Each number is 500 + 50 x the weight over its row's rms, rounded and kept within 0 to 999. Layers, rows and columns count from 0. Numbers have three digits each. The size before them is the row's rms in percent of the matrix's.

# v: layer 5 attention value, 512x512, rms 0.023, rows 43-78, columns 384-447
# o: layer 5 attention output (transposed), 512x512, rms 0.021, rows 43-78, columns 384-447
# q: layer 5 attention query, 512x512, rms 0.0279, rows 64-127, columns 384-447
# k: layer 5 attention key, 512x512, rms 0.0228, rows 64-127, columns 384-447
v43 082:513475475538493491421558478392488463534448538496425493542425513516580595479505524552560507359485419533491570520426499531448523491509510416543517521521441610493518595497525511531487452484494447
o43 082:537526420471516401570494488530420531520572493538445448497494472457471500489500515505524414525481603477542470564460506504504396502562406447414509502502495475443533503520459497513504480532519501
v44 087:518454473530538530527653458449563521538563545490468507525457415524563505500490458496549464456574487475472456443514524483438476557433513542457492528443504458426525394497508516622389522559487498
o44 089:464470516586526490568507477474428550488467547494521522449546505475507501581438530523535439551483447536523492420485563557547536424467413515559526502583517429506405429461481537443512550359542512
v45 094:602470409406506525451557549554552556518528526505590489501459556398432547463472555512444456473486447514474578548395524431487470493471474531481528499414518431511505543618529505449559475384492429
o45 087:413484454452491408468565433511439494441512467529483392397470515575531513514435473494467463476525588464579531531543534467523439424509488495528519505600448580421543457431490491454487462517560466
v46 086:483485451508474441453545520604468510497449480577541607442573516510393509454510555548447513459510525447469568534477511520510433491545510470474495506474501505534514553477493530521608475537496484
o46 091:465510500512499521613550603490587533522525552491493365547447526465467554412465543536547431391461571486507487509406462483463438502450554535453537477494572483519492584539437398615477512504465533
v47 081:620514515476633491541517490562488557421581505502434502482548491418411434535487513516427451532505495427510556504476531491537450428486514514506488526475480430511636480438473497496443464423516575
o47 088:463447437467531535569503517483570515501492515491436491496428490441423465489509571518530539455422535509574452446496489523474566456445520536494587494484565514577508514465558441466543472582519527
v48 088:409497470533493538503482546534521494499454530555463505549537560407497532438474502523525594574531491509521437479506454476540405526489526483467402469501520620379415519511484506440503442562548559
o48 098:517491454509523583557502599541474562466528473490480504481441492482537500447491485556450503542510369526492589492523449533476460526448611456512595536421421468557446458457447472514516470492484508
v49 088:529490495493509547522449583512513443498493587577575496490442482422595552460444484469464517586517461447520495531519555463465543510513519573484530479505505470384530503478456480598451484467540632
o49 091:470433465530435514425597505505532579484461547436498580522503496423442383545547502513424567481532442457496545468504463552475519460439614478513452530523489499552440486484539466508487480504487462
v50 090:496500504481546505482502521551478534534663527488515557454568453510550522462482604481498474496523428505479606475489439505547372443477491426529503505365480466561467505503472498434602471501541515
o50 095:490425442417523453488571469487452570500531496518469595524447513479547556481522475500576561443483550537476354509443467436508510462469605527553574466477552487492431564434535470406556385532478490
v51 087:479525567605490526520534425520572446524480430474496464516561518548534458481532492520569465562467483489520448397527490448515544453519527462509532484494537412545551484559497482570497472412566451
o51 083:488512490529491591487496536405547421533555504441570617504520469472429483466465489546463508644542470474448678500476525510482461477483650539522621502476550534486475461566501457428469610543485475
v52 083:568547614555537523509524584479496456516482530534503499515445492542503539480474546507592499442422474478504542566471530521526481513490535519501481533541446533377461582487519454471494502515552506
o52 084:503527421451450450571458490484440494519522522533514526578491561482461380538497545508553521519486503513508464509525461506461505509534615513476558496352425510521469385511493488520544448498509487
v53 084:440497572443560473559496460563474486525524509457324489553507481491496451522491469487428483418557579551488556554465511495584385459464508514539515534486566494417517436441521464487528509500479460
o53 083:445451402451504484353551502445403487456488456477543456445549462503530516511529509490546546541485462469572425508469518388527541464522528568539511435514531442574618493472522508532540395490449550
v54 092:534520468586606473443589528530602564480467516450480536610518541510542492469494528462503447615544495528473494460509504453464595564469528429544485494467520483473501446515476554487516496542509525
o54 099:462407431562532494616527426439442557477509547458523469429556560478539442517420443564512559579477392477463605437469554530534499445464589503585627488491517448508437424505508469355518469532609473
v55 077:510531496516425497519456465519492466502410431499480496502565570491473524509488446486445507459453614505517438468459525452473514528444468498487457460512506456500456522466482451529452504567510497
o55 083:521505521541585543390522534497510420524632486509507436534512442495484452529511456414486454471511542447506553566540501494517436451498422474438526541541593542428595507571428491555499567472540519
v56 100:593503445472570464477581458504428454527539575508473520542463466508417515473463476516517440457512576493502523514479491526574436489551497539490421539430465616387480455473490508485507548587556542
o56 091:529594569519454542629428530503407573507489470459472443529518510529541450464518506507561511492500436489501403523461470479549575501521488505473647490440517520515538533562488427558488519436448614
v57 096:473461445438465494399543522425550492482467510400420496504485482446549534470481470525533519491509479497484377466528463513431430507500502543451515480482473508445542410432461514558548505510492515
o57 096:458432514579561532617570504493479541539489585481618521473559520456534529543495495531586469493476376555460449395380533462504494410484577536576497493511534332501458487519492509489545542402558545
v58 094:506530473493521503488485527445546480442411517443498482568446474478478525412462449472544513478429477472525411462489524553617448514451473478482469541462405611443394508481481529399511533511555548
o58 102:563516482479552364499561449498492495483508503443507536555575553623545488516470441500531513570546364522517521479428494437463556462511437552523529456536607426472648455552599431491526497451544544
v59 093:553485435523396498519578491515590487521504399518489502352523513451555514545498578428515474449481499463422516416368489548495377484487507513494454512521463463549502538467525485481487485521558432
o59 100:452517542532583544436451601470435446548542569463531454463470460488470438439521596500542468511483535591488477537537521449552421525506559535507593538540525489416496452524447517543506463413525560
v60 093:553479434476560490565453548424472484498584488516536501509493555498481438545474575482541539503458513492485449558467518605543422408434529486491444499461433482466469523507467479450485493545511474
o60 093:506591492482609429454516540485554451421490491463515423439460485538613434464534506576490499542499393561463526471537476481525528512509393438573577490567477462591482448448498553527534316480516562
v61 088:457504513511474435491549470601544567452421514541496501413456469484518444563484538503386453525570415444485626547485493505494377479520488525541425483503446482558551505470496565510559541437529507
o61 094:444437479455485517515458527441558534553471524463447468474563526476400429426387569480557518410440610483554488525402524548455459562428597566496525587531425490397502484482498502478470581590554506
v62 092:466524554440500512496463546513477557473495560453477466500567525546494478450497453453506460539556530487505493443625547487550589483475476476576543541443538484521541453511471484601572471501518504
o62 094:480473497415466577550475474473513556444481550519499575483562546385499571481512502493436558527499491553480512526494523543477615480448534569456543504459491566564435517481509517465504632577495450
v63 094:575509417410504492472540368508575462468541514572458505476554477493373526458469451451500487459505618487509590452484498438526565408477473477454514507488555439593541539475543515450540552509547419
o63 095:489484592511540588565443574527438542470470558510463474511506470460512484424582507491490435433508481524456372527525523459496496546564417561521530512501594511399560561530490463537462507448561595
q64 099:507504467462441482346424468506591480449457552531448463510446400505478495416524470548539452546537469533483613534509544507492692526527506420439382517463545466472549515507541529439515413511503554
k64 104:449406461518483550535450539530506517541444562578543506499540505494497473527596513502482527581562511457425534486517541461430516466511489593585568452494529621583504573486504493504525504466505560
q65 111:601490390488500471401481388474504469513417500468471483440509444532485472497496432494428398486400625475491544577499535437522540492430457519571514466559523413540491431474471515475470471535581442
k65 110:459505513541583509506495432548481558569505467493553596536444424494465489540480446582526498473476450522520454518476410409537522480520478524470513436554433560496530491577465491415552443488544587
q66 101:466493512469559466646505534485488526505471452514521551519467531451551575612469512472446578490545465489535443513503463540546358518560507652497644515515500514472448420588493541536494567473491517
k66 103:490638478500447443512503504456542489450496464492531574597446499536507666451414515430469389469478525480596387542482500468512504538484551541473466605507507393502427482480509484526560477550491459
q67 105:570492383541496492421508461466594517545500512482508491454474457525495457463513510438605485478465636446538525454486501482545575471392501448509493481493509455526567534569447513457417416481565478
k67 101:485533506577490489435595560486466423489442569497520492481561514441527405517557524515551424424597483554494525466456432469578514533589545572551466476535482533460528424594474536507517391484460578
q68 099:511542506508464534642618486510481537453487470417520553454499524437504496538461522489562507363499561538513364528457397464508391514402513552477646499511537513428450445528441434588487515567527496
k68 106:579548525558426450561488512525597494552592486550500469527488527503526389594424497443412650487490425561549572484544515551517514487500462464476500520525506507500529489532484467542503515475484482
q69 110:577495499470481499513486510554537513576555492535408581506432541440551478388536582432537474385604526493489462428441414449504447453466511462401527480425410486533518525555525609459522494448427417
k69 122:469539582546501432468609496493546434531398553522488480470518503465515409455489496446570527454556428569481482547440599544499517466501583447510432544525485495538447467576488548433490542471545496
q70 083:435506538577505413449527464499433542491517490571509473496446437446511479496547496536488539594496421534431491501494490462510556537559550399542432548547545604453475541410480449492488486561494481
k70 086:497415498458519584512445424475463499462542550463488524508437441462524476552601510563559540537416494457406470460432568562518449408507506577610530364508497511504539509442504452545402562471612422
q71 101:540509461540540505528494482446564416472429497476489523412441474490471460561450516571480427453505494466546509547506447556502439540478495606459565445509415489552461455556436586522503412513596452
k71 104:521565594495554477499576487496519543504532477525537579527465508486436506603534486435456517453517458525516463525499454580486442439530531425502494549486450409494435466490503611521571408500458518
q72 102:543472484469540481361398552493537420492483484564478491585534482535520522456472517524514472607495488496458702501541549631563530516569484498552420513455504392542471495523509585460526438512533470
k72 106:461450482524565556471507429422420490430475546474523560491508474504598579551534482542486383559533485481478479478437475487507482551497552523571552417546516471445424400414487499539491500600521492
q73 109:573500467598566485583558436418451508512459468483496532456389504478462505488490546466558422454540470493516487505516400574458457481523501482543490483491451470500443448541427467473490426510573324
k73 108:508559509511530352543544476528425497502559571454509559536414527426510478608534497492463492529513460535526462479362437479549362498503479435583546530561515496522463461435516502474487451477530442
q74 102:435471496511435506574473498565485561464596480477439471524472521475572556490481489587510497435461418462506508376434449593486482561496493489413498476517466572420508585462534527539537546465448510
k74 107:496509462546397502468553507491533553419438565503507423462558553496489469476532558523624606453562471432481522534521598596402549433443524423498450399554535497534461562420611491449484513536542488
q75 093:480509474536484506522556516509509547515503475436585471446482541527502493468515540413495438484506539497464468493516492404482477453526532474545506497600555549471470526420482440443388531567549467
k75 093:472431459512352532577459408527530424503516462470504416494484482544547437482479490536481592523389499472505532505487525555476555460524446563605410485515476455519565535525424501505427490409520478
q76 101:473529542523451444565590495440494556502564475499592517522459535453384455434515497478606570528420513596504436446484500573437477371475504426509450462503460533584467608469466462493420494519428480
k76 109:630553510425456489440510461496506467534528528460417467465504467493554417506572523555540552420534529554472536507566475528535456502554466417506501497437590536518572527425464533452490396453487410
q77 091:499504516433547511456503318552495598562497534489448476608557517469582503481495403481503522542436461518493504434557583571595567532528471493514462516427496421498591478523499529553508495442436497
k77 093:512557576497520545519591494525483471404504455466514503495555486397517614475535530507498389535493502585474556534466427418479449521460535529582505499443519523475492558464552434556505579565522516
q78 080:670473407481538491538498434475569482473409423468462515450477484538404487505491479486515438468520501468543604524531508630495418520495449548530489444401444427568513440568467554445490444535550433
k78 084:507510471577568369537553467468461512540498542498496541502483566579484507540476501467468499502509477506645472518546371413524476532561523434498489498524517424382425415495571499438566399523478549
q79 087:453506526581496435524415591568454560469491477521520513530418481475556613562497530471490546498533396482499499428479423574447473604555537422494542553548506511483393646492511466497471535506474454
k79 099:462480419517477650520400452461554593403438578474553566541492492478579506512535527486535437517434412419424450407366544551517478497566558536592457479548494452539357552412452477424523483500533517
q80 100:409492527544452467469476425500444505527544504609446462538587485502521483470528510553600606454472418567510545440475545596512516527456505427421490497646460520485541538521544529511524502504444579
k80 105:478536523477537498466517489415553479461498552458480455475559492490466546514515522513554484431539457515493477510552560503494459563448532510528566430544547579482498501473552413537446573541708475
q81 101:535484440409461486552437444570481543536439543492508574535575536468524608583470549475549493502517511510499406492467534460527511609452504498466597482486516474457520508477480444505428546519463465
k81 106:472574486546507583515506515511503499507416428451567549603517451435488553516482498403455482518473445531483410511467590474582585498522507548523561575463510543471418522485483516541564481583513533
q82 108:419512509550503494503395624620485505488575479514530502531469532497431581517580508449435514497525488520511505495443518545373606496524492485448435506610532487449415572517575429445487478504494487
k82 119:532433423542480653507437499446436455482463526509490475429552496586539534474565534509609520476543506494464524387515563504431512468454433564481475360530491525549544479504493459480508478476557517
q83 095:534471425475470484563562512466592462512466458433614518441428510491549479515493555508500543514458526533494395427453412428508411449539483620505584488533516462549502509570474527486524492530536459
k83 104:542552533480470474440543546518536431550516431501422507494519549583429425510373486438529527384505474594543510604487511612455455469552483547449491552414525473476573454536504588548509496497465473
q84 103:496478443398502473419498480532574510551515518574453500436445453494505463485522492490418575565450475516489552537508573535561515527575472477558505531480478477367619432478480494595451540539539487
k84 110:382493516491527557477447413460457487467489498407550498537513418447507554423450423511573471485433487525528457496485492382558547540532457576511551489458482532455538476453591489581486578545571519
q85 097:492484497454522494465571680522511436489490536528433543443452515537431474499512528497526514497508519434519478495429506436503525470463464584413497492574575455535476449671564614481540476528438523
k85 102:489503555469504432449511577527541503591480464537522499471575558573430448536399475523548570498564396516492547535590445605461521543506509523386444490482465497484555502662508489479543535468477493
q86 103:486500478462444523601375486569522601554521431484518519493452506480530529499481536500552573475548498521506435405452397623550362595440488440487525493456464535471539540540482441486484586488507555
k86 109:484553453561444640612538458480491415438441608500502393443495516510566497455505538454479476489556505474527534497490614457419499518467545512554462603569550492528439501507536474511502569478465501
q87 097:417501521522482528572490434547490602534633435469583485533484509476549510494530469538491540525429435534474419455459463610510476552487534479493553525579462555434462541478426417512484484451448463
k87 102:572525479529417593557504413528482466461505521447529484428540443466533507458560574567620435486407534483437566404442532598476448548445543496593495368529495542533497509457497451462470505456538559
q88 095:470473485429532574506517389498411624570559580512441460492515496552576525463484518522528463499540517479509453431513518551599490511465525430486529533463536510465586540399526421534494594463481496
k88 098:450534473482458567489576507506455472478372507478570416493629539426513442492579511587523490506570464488504515492440524515558534550549539514546490450565529484518454488548559390474410588486503435
q89 101:461517537621510447624509635450516481501495386520571583523475576490521505551526484453581610503553520476536453454492349520475362500465508502487541488538525524542387539586446533441515481475471544
k89 106:510538433490405515527577463501567460456477518510479496531454488538516528472424542515505419454461504443552451500463520562503503514459584470433441575571559389481398427509451527478527460530508563
q90 096:559502497487413493529436521578523547518489504522510480619544523440557521502459505515453529523491428544505556485517434638545445506582450542493497523436466381546486550521529568563584522427491517
k90 104:505520556526510631526521503519433547403454562440604518476536517476513575482472523529519376549518491469508537575477459411534472496495559466490563575500527453480411544432592462488600536508502547
q91 102:457481434487460523403502444580489505475433561463500422522508420502509533518510410486453444629450468500526531488541704479472625517482468435488350499509601509537565414466521488516437570486539563
k91 112:470441376465505503461463483497403521503464476468491582441579519510510511494587522567555410491531556508465503472543467508461633467517483618509432474505505474599485528510484466503541477488396526
q92 102:426488547512541518544413447510495499527525543461493492498519502510541548511504515528611562469569432511528499448470608494462514541494518371429548512517463504527534533555581476501526592450489593
k92 102:489502486537517545486516601479621505457498563445487465451558548488524456527559464458511448454557516497413520575519539537494510478481552509565470627450607553495446512515517450534494524508445503
q93 094:457533489482458552398529501505456487546528585539489472506519466454465432427496492466529464509432563545456529604533559407520621454607495376560440472411600436538505432450475525510514402521481487
k93 104:505471594446558486455475536496431570541468479500479494402542482489478522516583471536445536526487492583447551564455456420512411437553453468522595512466505489519625576521507465566532555490495439
q94 106:512478532465494486496546549464506431510439504522414497497518505533482481489488485491514497441493558424518540508439478413533493523454493512422490492542543454529534480588551563524512499474435598
k94 110:462517531434538292458576537500570556579518440563483484539469576509415500499441468469546589422568402560474510589607425508489544541453536501328465470543489524394514497623516478460468557526483500
q95 112:531508588469516484330382505532451512455468502592564487572555448468474542488520462493472516597501465506463578524558576527441570496582504456462376490538510567508457556404558466439538511567513489
k95 114:465325470410550571450390440480461524460518497512508549505484414501555643483551496547515486565469534456433430428467568470504555496492455528505587369519518488563463514457420446547535492518489496
q96 090:494508579492546460587511563467533505580507477571387523441465554503432445554501536457603620484461421524540539494452461592509479481408479510512491478494468473498535453579480580560558486463442526
k96 094:490585551471527453389597520477438525553506493519442476471532545503439506466427503471548407457525495507606466505550431459544504523482569473407459626571507442454484454573590547488531491472493529
q97 098:587525481474479494526537418557446558578522465544467518447477459526507443405509474545515444451518634449525463416537494464578446485402515410488505478427465485575504414452444486580472499447486515
k97 101:477499516438538444466599453501451557621482559472488441529423463473529397478492509613542569415604444522539465471479435506520515542494495491512439485560461469531528397565569442437479525456498493
q98 090:474529504394599510559477433478446537576583438518459512500523512509531546671429470465517573440441455523525440536572469544492413527482495485507591525519506479490484455562544448541488575459472497
k98 089:496570433528550550507575501451492509512514478385506468586441496481510615483478552492536404354525469579619421465555466530534487559461497464401472477497462578440440394515548425528507607567564432
q99 096:541519516612490423485488594529482480534484459492427471513480471498443456482531537501553530526503478480507561522495478554465583424415506467515442468448478436532443492631514621431512447546517488
k99 100:496403494532527504412444531543464513541505528519459515535492556490491513494517504532551480635573455493478488547540428399480470491562524439595462507495462379548457493464451558417518395476477586
q100 091:600510451432465547556541483446529433519505526443373465441516514519487437548485590535491449424512538467533500538482473407567430457469482583441531472396477418503527387599460565553539478450498494
k100 094:468565552481580376428585562491379452625464523513472439454543582509378460505440561489451518443565469515579527495573446375525435496500510461376486583531408427461527458621584548475521514476416455
q101 111:587486549488456540285463556431504425445468575596486466528587498575456432379531508501546502556489526526482614453551595446501637415525488429499357484502539557492565491470568571495506456468505544
k101 117:445361525363572524370474559384472412541457551594448413434510537506492460514495463494434533554577544468444458559569519444488580531497455547488534454533495490477654480520497487587479486546493412
q102 098:402517585548520500461457629538392459459503481572466466504482520507484560512525527515390497454555482455466558518509566572462552536518532381485485549577566557505464604517589421483518505515470516
k102 105:516456403458469588544403422458599563425459547457587485580482543478622510541553504560462576541432500418449502457562543493500512512511480474555540477498536579523464583412490475543478498467524457
q103 098:538493532564588396455505485464501474403451432569537509465413448487530471523494511566471507498458520523507498471495514431451535473493540475473528503603524557508452520442450492510491451539547474
k103 109:551417462444515513497490478484566569588555486521494621570339394510543516522514465525551567480429429495455448510557552569551489444461471530489518392431512556492533537393464511505431394541557471
q104 102:478542494484381532571518444619504596543564581434476474596558523440487483500530467468513454486433441506499484501434499615519504491516488505444479493384503499495491504428431487543534517461492380
k104 115:513576582573530511522541504534447356432537504515516424405614530447473521438602562513591504497520528478447589511460474482493493454402495475507601451509517414586516501492562485473559531449489489
q105 094:417496542519524548483436484618530579564605434524553486596450497438517537566511567461566605503412463617497483487491512542483589491455499467530487505459554557428539569454480441465496558533503518
k105 103:499546412544539592513454544491481405516478502492463516534554467399518511428566411506496417529524579525498547496532543478450515511486531507529498435431610554430463516490532455515508499506493480
q106 097:486485488465545506536546470480451538575529503524518533437524539548464483432490486493486596522482589437550378492471510375558401453430496448518581491526522484495540491427463451576443536474445566
k106 103:487520535381512477482537465524541517555508495467452407481457478518467449437377490525516532378513474502607450475544514534537576531478444559360419528564453482534630444599486471445441542522541486
q107 093:505490464521582444430418594415493432409491544544466528541485527507445561505434553472514533497566472503518581481552548567488630565531504500522492511576485387422515498589539513490493448474465492
k107 094:505502491428443547444495565384437557488459456431536476475495514493524547516512576516438436551553495485496445514440530482518511603562503534456528561578436479435489484423423492576515450643481517
q108 073:474515546490536567430534504613559474579497483494611544572436408458552507446521486511444469490518441517445458537561472483546532511559515572485536483481492531432479492436533538474461515543497401
k108 080:569503542539456553554464464545619468454520469550495566494509423500557470521533484541520566557495463544438527532453522547420550356462510542603485397486501556511487513458454535538469584491531458
q109 105:408477401513603532541564387476432557455464542508600478439467485496507516564456534558486515490466536547515488566562549492507582535522504544619510525539603548447553503430463396521423564537552484
k109 111:471477434489444617544431502477502527465508436427528575537490522498478509539491482505475460477427508514522526485448580517607507535603453552529577510402518549465519505433443448554455418567460538
q110 104:448474539435457521455467619496527454532569519450467501466481526548483497421551504473436538476498545448465468538422465368425490477466471518472542493525500552511502545535535551525531483491430506
k110 106:486423498465456439443427544514523525553504492570438432491520529564473445399414499494523603462527523498570496522542464517455536447488472520418441550548431501535581520609515582497538505414438520
q111 107:429465533504489574352463541468438504471512538555360438524555457580487489416550417537524472536524491428509616432539613499502604468475518393420389517558648503495563457533598531434522494413458555
k111 113:428432395414484465438514518472481533539463543583516419452594615531575542458631548582496439501548544486449480490550488492403536535552509576491473452559508498561560536468477459462510538520492434
q112 080:505444554491392486444383747473629442437532457401506530428464507545352480437572504424445549540504542487532554486418497464347541398489454491518443456514506527508553577554549541529515517502457501
k112 088:497413528485509447448451589504524539565527469496462464512512547544447487435435477462485501476547548495512474581596486474477598447521525472422498573499490497478527486545530567423572381483410498
q113 097:454511566437461555484520550499452515486520547538457477580570555484478535519511461510455591469527473541494481519486501490443434462549494568470460545576504586486572576446607459495604510435481580
k113 091:511465566469497502534480536523550441506496456533500455500510566593495589470489513472466545518447532456511545477524598465524500505479478452427570570471447542545492489498504441583510568512447460
q114 086:540502522605593446499407495570510569505555399565603549604427469456549579523471447484449511657425489544490563513516460554498524533524577411571563556467522411471491589461502412463454509526470480
k114 096:532474497550512625612423436518595518444526514435548608595400440430589578485527468559535467577416503449444520481408543545500458481454576535550464433481555524458451520414486440467459510500543495
q115 102:527537540481498449524436466529412573480527475514507553505532498455483587547516448526513618552483505544504473461498526521478521499520493406519518547495419546499482545442483408530538539506520563
k115 104:429520493445542647464499482519472577439454505417477508585442457472495631488508458512519435477498549447506410446388573464482542523486485542539460470527529449517441450468461424585455444539542528
q116 099:529513407540446477382485576500518474511461568581523474463559539468520416512468494501440533523467560519487527520517435454629523468466511489573424503480584399528486562513508565514570444520528513
k116 096:527477555495526538540454457545499495436423534524596524571577550439549514463460523572437517559445478536448559514450526470516479538579531493550473595389467475493533562528458609546492583481506548
q117 105:507493486510500553573643472494488527549437527406552517458524511530522487549487528500520493438520646506523402538512409411574375532447500516577587492433507522522473500505436441536464572424536524
k117 107:532466575572432483592562505535548490553555468544493489534438562437450447504459550473431541475452510473526494449482440459573494509544523445463456604523409451429444460607367489479478475421461530
q118 109:417489516517566507487520393376456501494524531505513487551600543570565469535522413460647593500455480483514426373537544478427498431482502465430510516566459534520595514453514511541451497446482583
k118 120:517521437455475398446588549552488557496545481464523484530544412437465518483570562533530374533496556507485504492534457557574543605410575489481437457521493559539453490552510419499486495572507472
q119 096:561487362580493432558548509542559467452394451522417459435507455401507468527502509516526515454488574575515504510407510559498514464519498529534529475513504400561446425553447578547451450488542446
k119 100:471552534506556393463547452462454527553517548550501578522431495537423529542461462453611485488468397590499524561510489529512483528471518530498485471488433437486532460475503538411508457512558555
q120 099:468491510492546505552474410550511559525538490406517489570493494459573615617482530493639521442470463493497422443464607537517545542412503504434544468455531603467576527507500431474419554511484570
k120 102:498586371526481542464483563510565502506460528566442511556494550455481563464558459400510481462533506485525544442543530503442619545512548486519434466462541509421392478512478453535527440549398513
q121 100:506502452469468523458473511363510469554429541585416508451534525518447464460425466493517553510582503485536554509562427509579417574494510463538493539457452419469564466558494531536523456506527508
k121 105:529557571454500485541526492469428462504406515456614414504521517443558547547501484455344472566514511490540471527437530389534431541479533485481556617593519494493493496473585468544505630606541451
q122 103:548533482476479475442464465491502447512525510513489488542557537537578424447514493504599461495505511448504506467490482419575481433474491520482416449421516498575490477497435597455545406481526508
k122 103:552450464564487432447560501640417433533491537586463560497514464484464549438571586543574556532528522533477520497507432591477460532479568456546481476428421444519457506592431574504479458432487549
q123 103:512474474477484497610516512523591465526469488490512521437362513442530502532477513577472582447484611509515440547442396460524408560456523591500643460548440533503470534511487474570497497537516485
k123 106:486483552549498545530503490517608548547555514486498495572399469501434404555392439360470611443464458500533469493483534522461511456541548515470497540550422496444498475518550576485480490454463519
q124 079:437531574501484505538547518522435562501574513540534534567497501435597500527500562537490524508504489501444356488425472426520433528581588493461532512496545618428471535371468366479525524511504488
k124 086:518505531528430558553483478510536458449517493486537515502470461425536510515577486507587601534392483491402528431407629572457444508445514501528535378506490550560525515471461427507446550522525420
q125 105:479510544446556581473484551474474411488530526479493512568527534473578526511495605434533361433556450459458489552477489428459523511576471533413473474520598476488469505508575533503566484475472433
k125 102:508464494538495415551541544506490462503511475558450547398467551588516495482522609546494528518536484562474553446516544573413433455461435482428561473495493596539557590558461517545517592507443448
q126 093:545493459526465490489466652531613498497505416434546536470412552509446504540493472434470545536509532458504527527449438539521502436505465643563527484409442453523496580561483574527457527489470454
k126 091:506531473548462462489541515527531534508496469526460506518525584509500510437417431493503496542542524477536484586555435430487516546549535496447411602420447461347476483476493586487559477449391585
q127 098:513524538499492506428570483493428491497484603514414529449529482515540450358496561526510410479601606517499510573481463411448526491538520562532453507538579490526454438495520580522518462480417397
k127 100:511406590456445427492506472387508509478527500526490492400561497441440447529503466467559603455497469496497466524459548550560446498520434454501652431500441468562533578521440575468469484551553482
v64 094:561462520560563421441417517501536482531600523522445558503511533450379506507490528504426510491421564515515545507500482423551576466468510525444505538479380439446515579512549482453528468469485563
o64 101:486516492587472538587533444601400571388555608509522480492501450522556515430488545496518409466424492554522480518450463490430417547450437531546520536441518449499519500449433406496603610465562390
v65 100:340508483551464487508518553488495548489473421455490529426499474401424532480502530559473528618474423557503524573562512465460393540528532522615489495516469530492477449531490529545478469522431398
o65 103:528524528534562456525506447542460460546474574541509487419453469401477509575447463540551514560508508617443521472498564366508503581539652469631564555476513454505431545490556434521452467512523687
v66 094:451502528496488540480437450545537528499617486518436520518541494574524493601467574439564513461516462480502467557530559518546494513492463516496507499422491552431470589563499539472477432489499475
o66 097:483452440488428510517570503454465471480587525560448484474590479611486586400428517498478536586494509495541582505506394545465563432487544476435446459575512472428539472480446492414542604492516434
v67 097:441507545510504534507600490585372491569523441559448520432443467466516486509513427485416520542540479512493521510529509496542516502510534549528516525348572490549481478434556533588563531565437399
o67 102:571431556579572567462522426461516542402451456486516416528455449438541525534414606497386502482510458422483482505423433415451428492445516507449478476567521463441604612488467488450419528500508513
v68 092:476475510463516519490479388498519553484517445556547505480489471470551484491503561501476546473471562461506505507501534527491476480423528479496530511425388522430518417491443515537461546472516545
o68 100:560568506426499462503520585514493432553521450528540490459506492560514540496423454516469448503588494520374559522462495529448552541524403444548474531552495460450525469494541474413476449535529560
v69 094:467467480558414492611579522525533550445613489569550495481392510443519482577525553458544373523489556529510511546530402553456443521500463592511485484489496483483570475610455499459510516591507451
o69 099:465476564471500488417515463473558446531508513462398448494523459680597519582447520444568464462495410469517588411403530417432493604515577507436446468486512496481485477510458611474544415475528518
v70 093:502520565413549523453527443488495499532466503484479487536475524514474470436499465498538443365608495446490378478478514605551516526574481458466562503432440548455480489498522520448584485624533535
o70 098:494429484508384525490504556453523504460476496513459559560468460580490656413482542509449418573417460399508537553428468563510584532526384425438449509514523444421625516431565526542544572375422535
v71 096:536490528478407489453529494461577602380515495398401481479471561485384503503452526502418474555492479473498476505490483528431466579548537521546499498524438493498529511587455484438480492614507525
o71 100:414450568513451499474462518488556516558466518493500556587511465574488516518482558556495430498486507537492566560448558504502532520502463475545470502461499495525407401535575563515572455388484490
v72 100:611524469552525518506424440483547444484587489530529502512503513469515491494524525489513432563458411444458479536482471495546553420545516530429508500495433514453501392551531500464519450337491450
o72 102:438524517446489400489436418442466518507507535474562595541425498585521603455554484518534480460412493593517410556543521525563573517510567437558571543441568481486427387527502428532520585519532568
v73 104:594515573491503502447493492480560472469638475605483494550485518464330513452490521482463432516472483471501521484484582455548544457558491543463525505499398457544547603457535500454512502492524505
o73 106:432543550475463572557488478515519443508553523474552536553486579520516456469558500548525525452470437526574513493437524491524548449542519515455463497521560491503544383462472545461598574457524572
v74 085:486503479425562512519511440437457498470493669461478514567566564542501434493505522473554632564532495458523488462514453475502522457483478567464523518516508597495443479469521519493449632415512513
o74 092:454505501457446405562434595578509528445534440512519667542391511448533657522539418469434438532493518513411484543546417598554463504502453466577620531447515433414493532586531462523425520543407431
v75 092:544504502516596559505495478603516460440545494420500496445519565417432527479479625548502536528581511459489530453529597483500403467617476534534539502489434583479544455534453463562398539397527509
o75 095:466578462450507443455545501497526479521469496545546554522500509468532572583438451495453517523494443509444509533493532558514453476551481498554533474470517492435478537502564437589438497545569567
v76 101:449500406484403504502545494552481500495412498425542507556519496510547484515521501550410495517476452573472469596515472385584421480514510428493531487500531514536571501598552468461614459552551539
o76 106:459496557479500418434387395535479489493409510584471518317392552519418593469488511576459422481525528636526508561509553491521491483470614596510528496535454470517411465600487486506437538470486567
v77 098:371509503537542508464465498452422503578495465461564535461460500502477497559453521500497550558507411544486459555481496610519544493417459479514475546503533564561457546592501466479438547495490558
o77 098:501589509576414490529511560445528537575506579487479469524544516495514513564425503508589424506520544491502448538484431607500439452444545498446475538515499453516554476527512493505359538512470530
v78 099:500493491563446477479380509516465544598473485412434538436444383563506463490555574510505466440538491507498495455463457536504546528483513406568497506474629616404487508535523464600430513547525569
o78 106:563485566584465507502452549456504577446506554534508470454493483515438542556465485475513483520540492558608521507571498502455576530485414507494500439554532501472580508483446515509526528523416489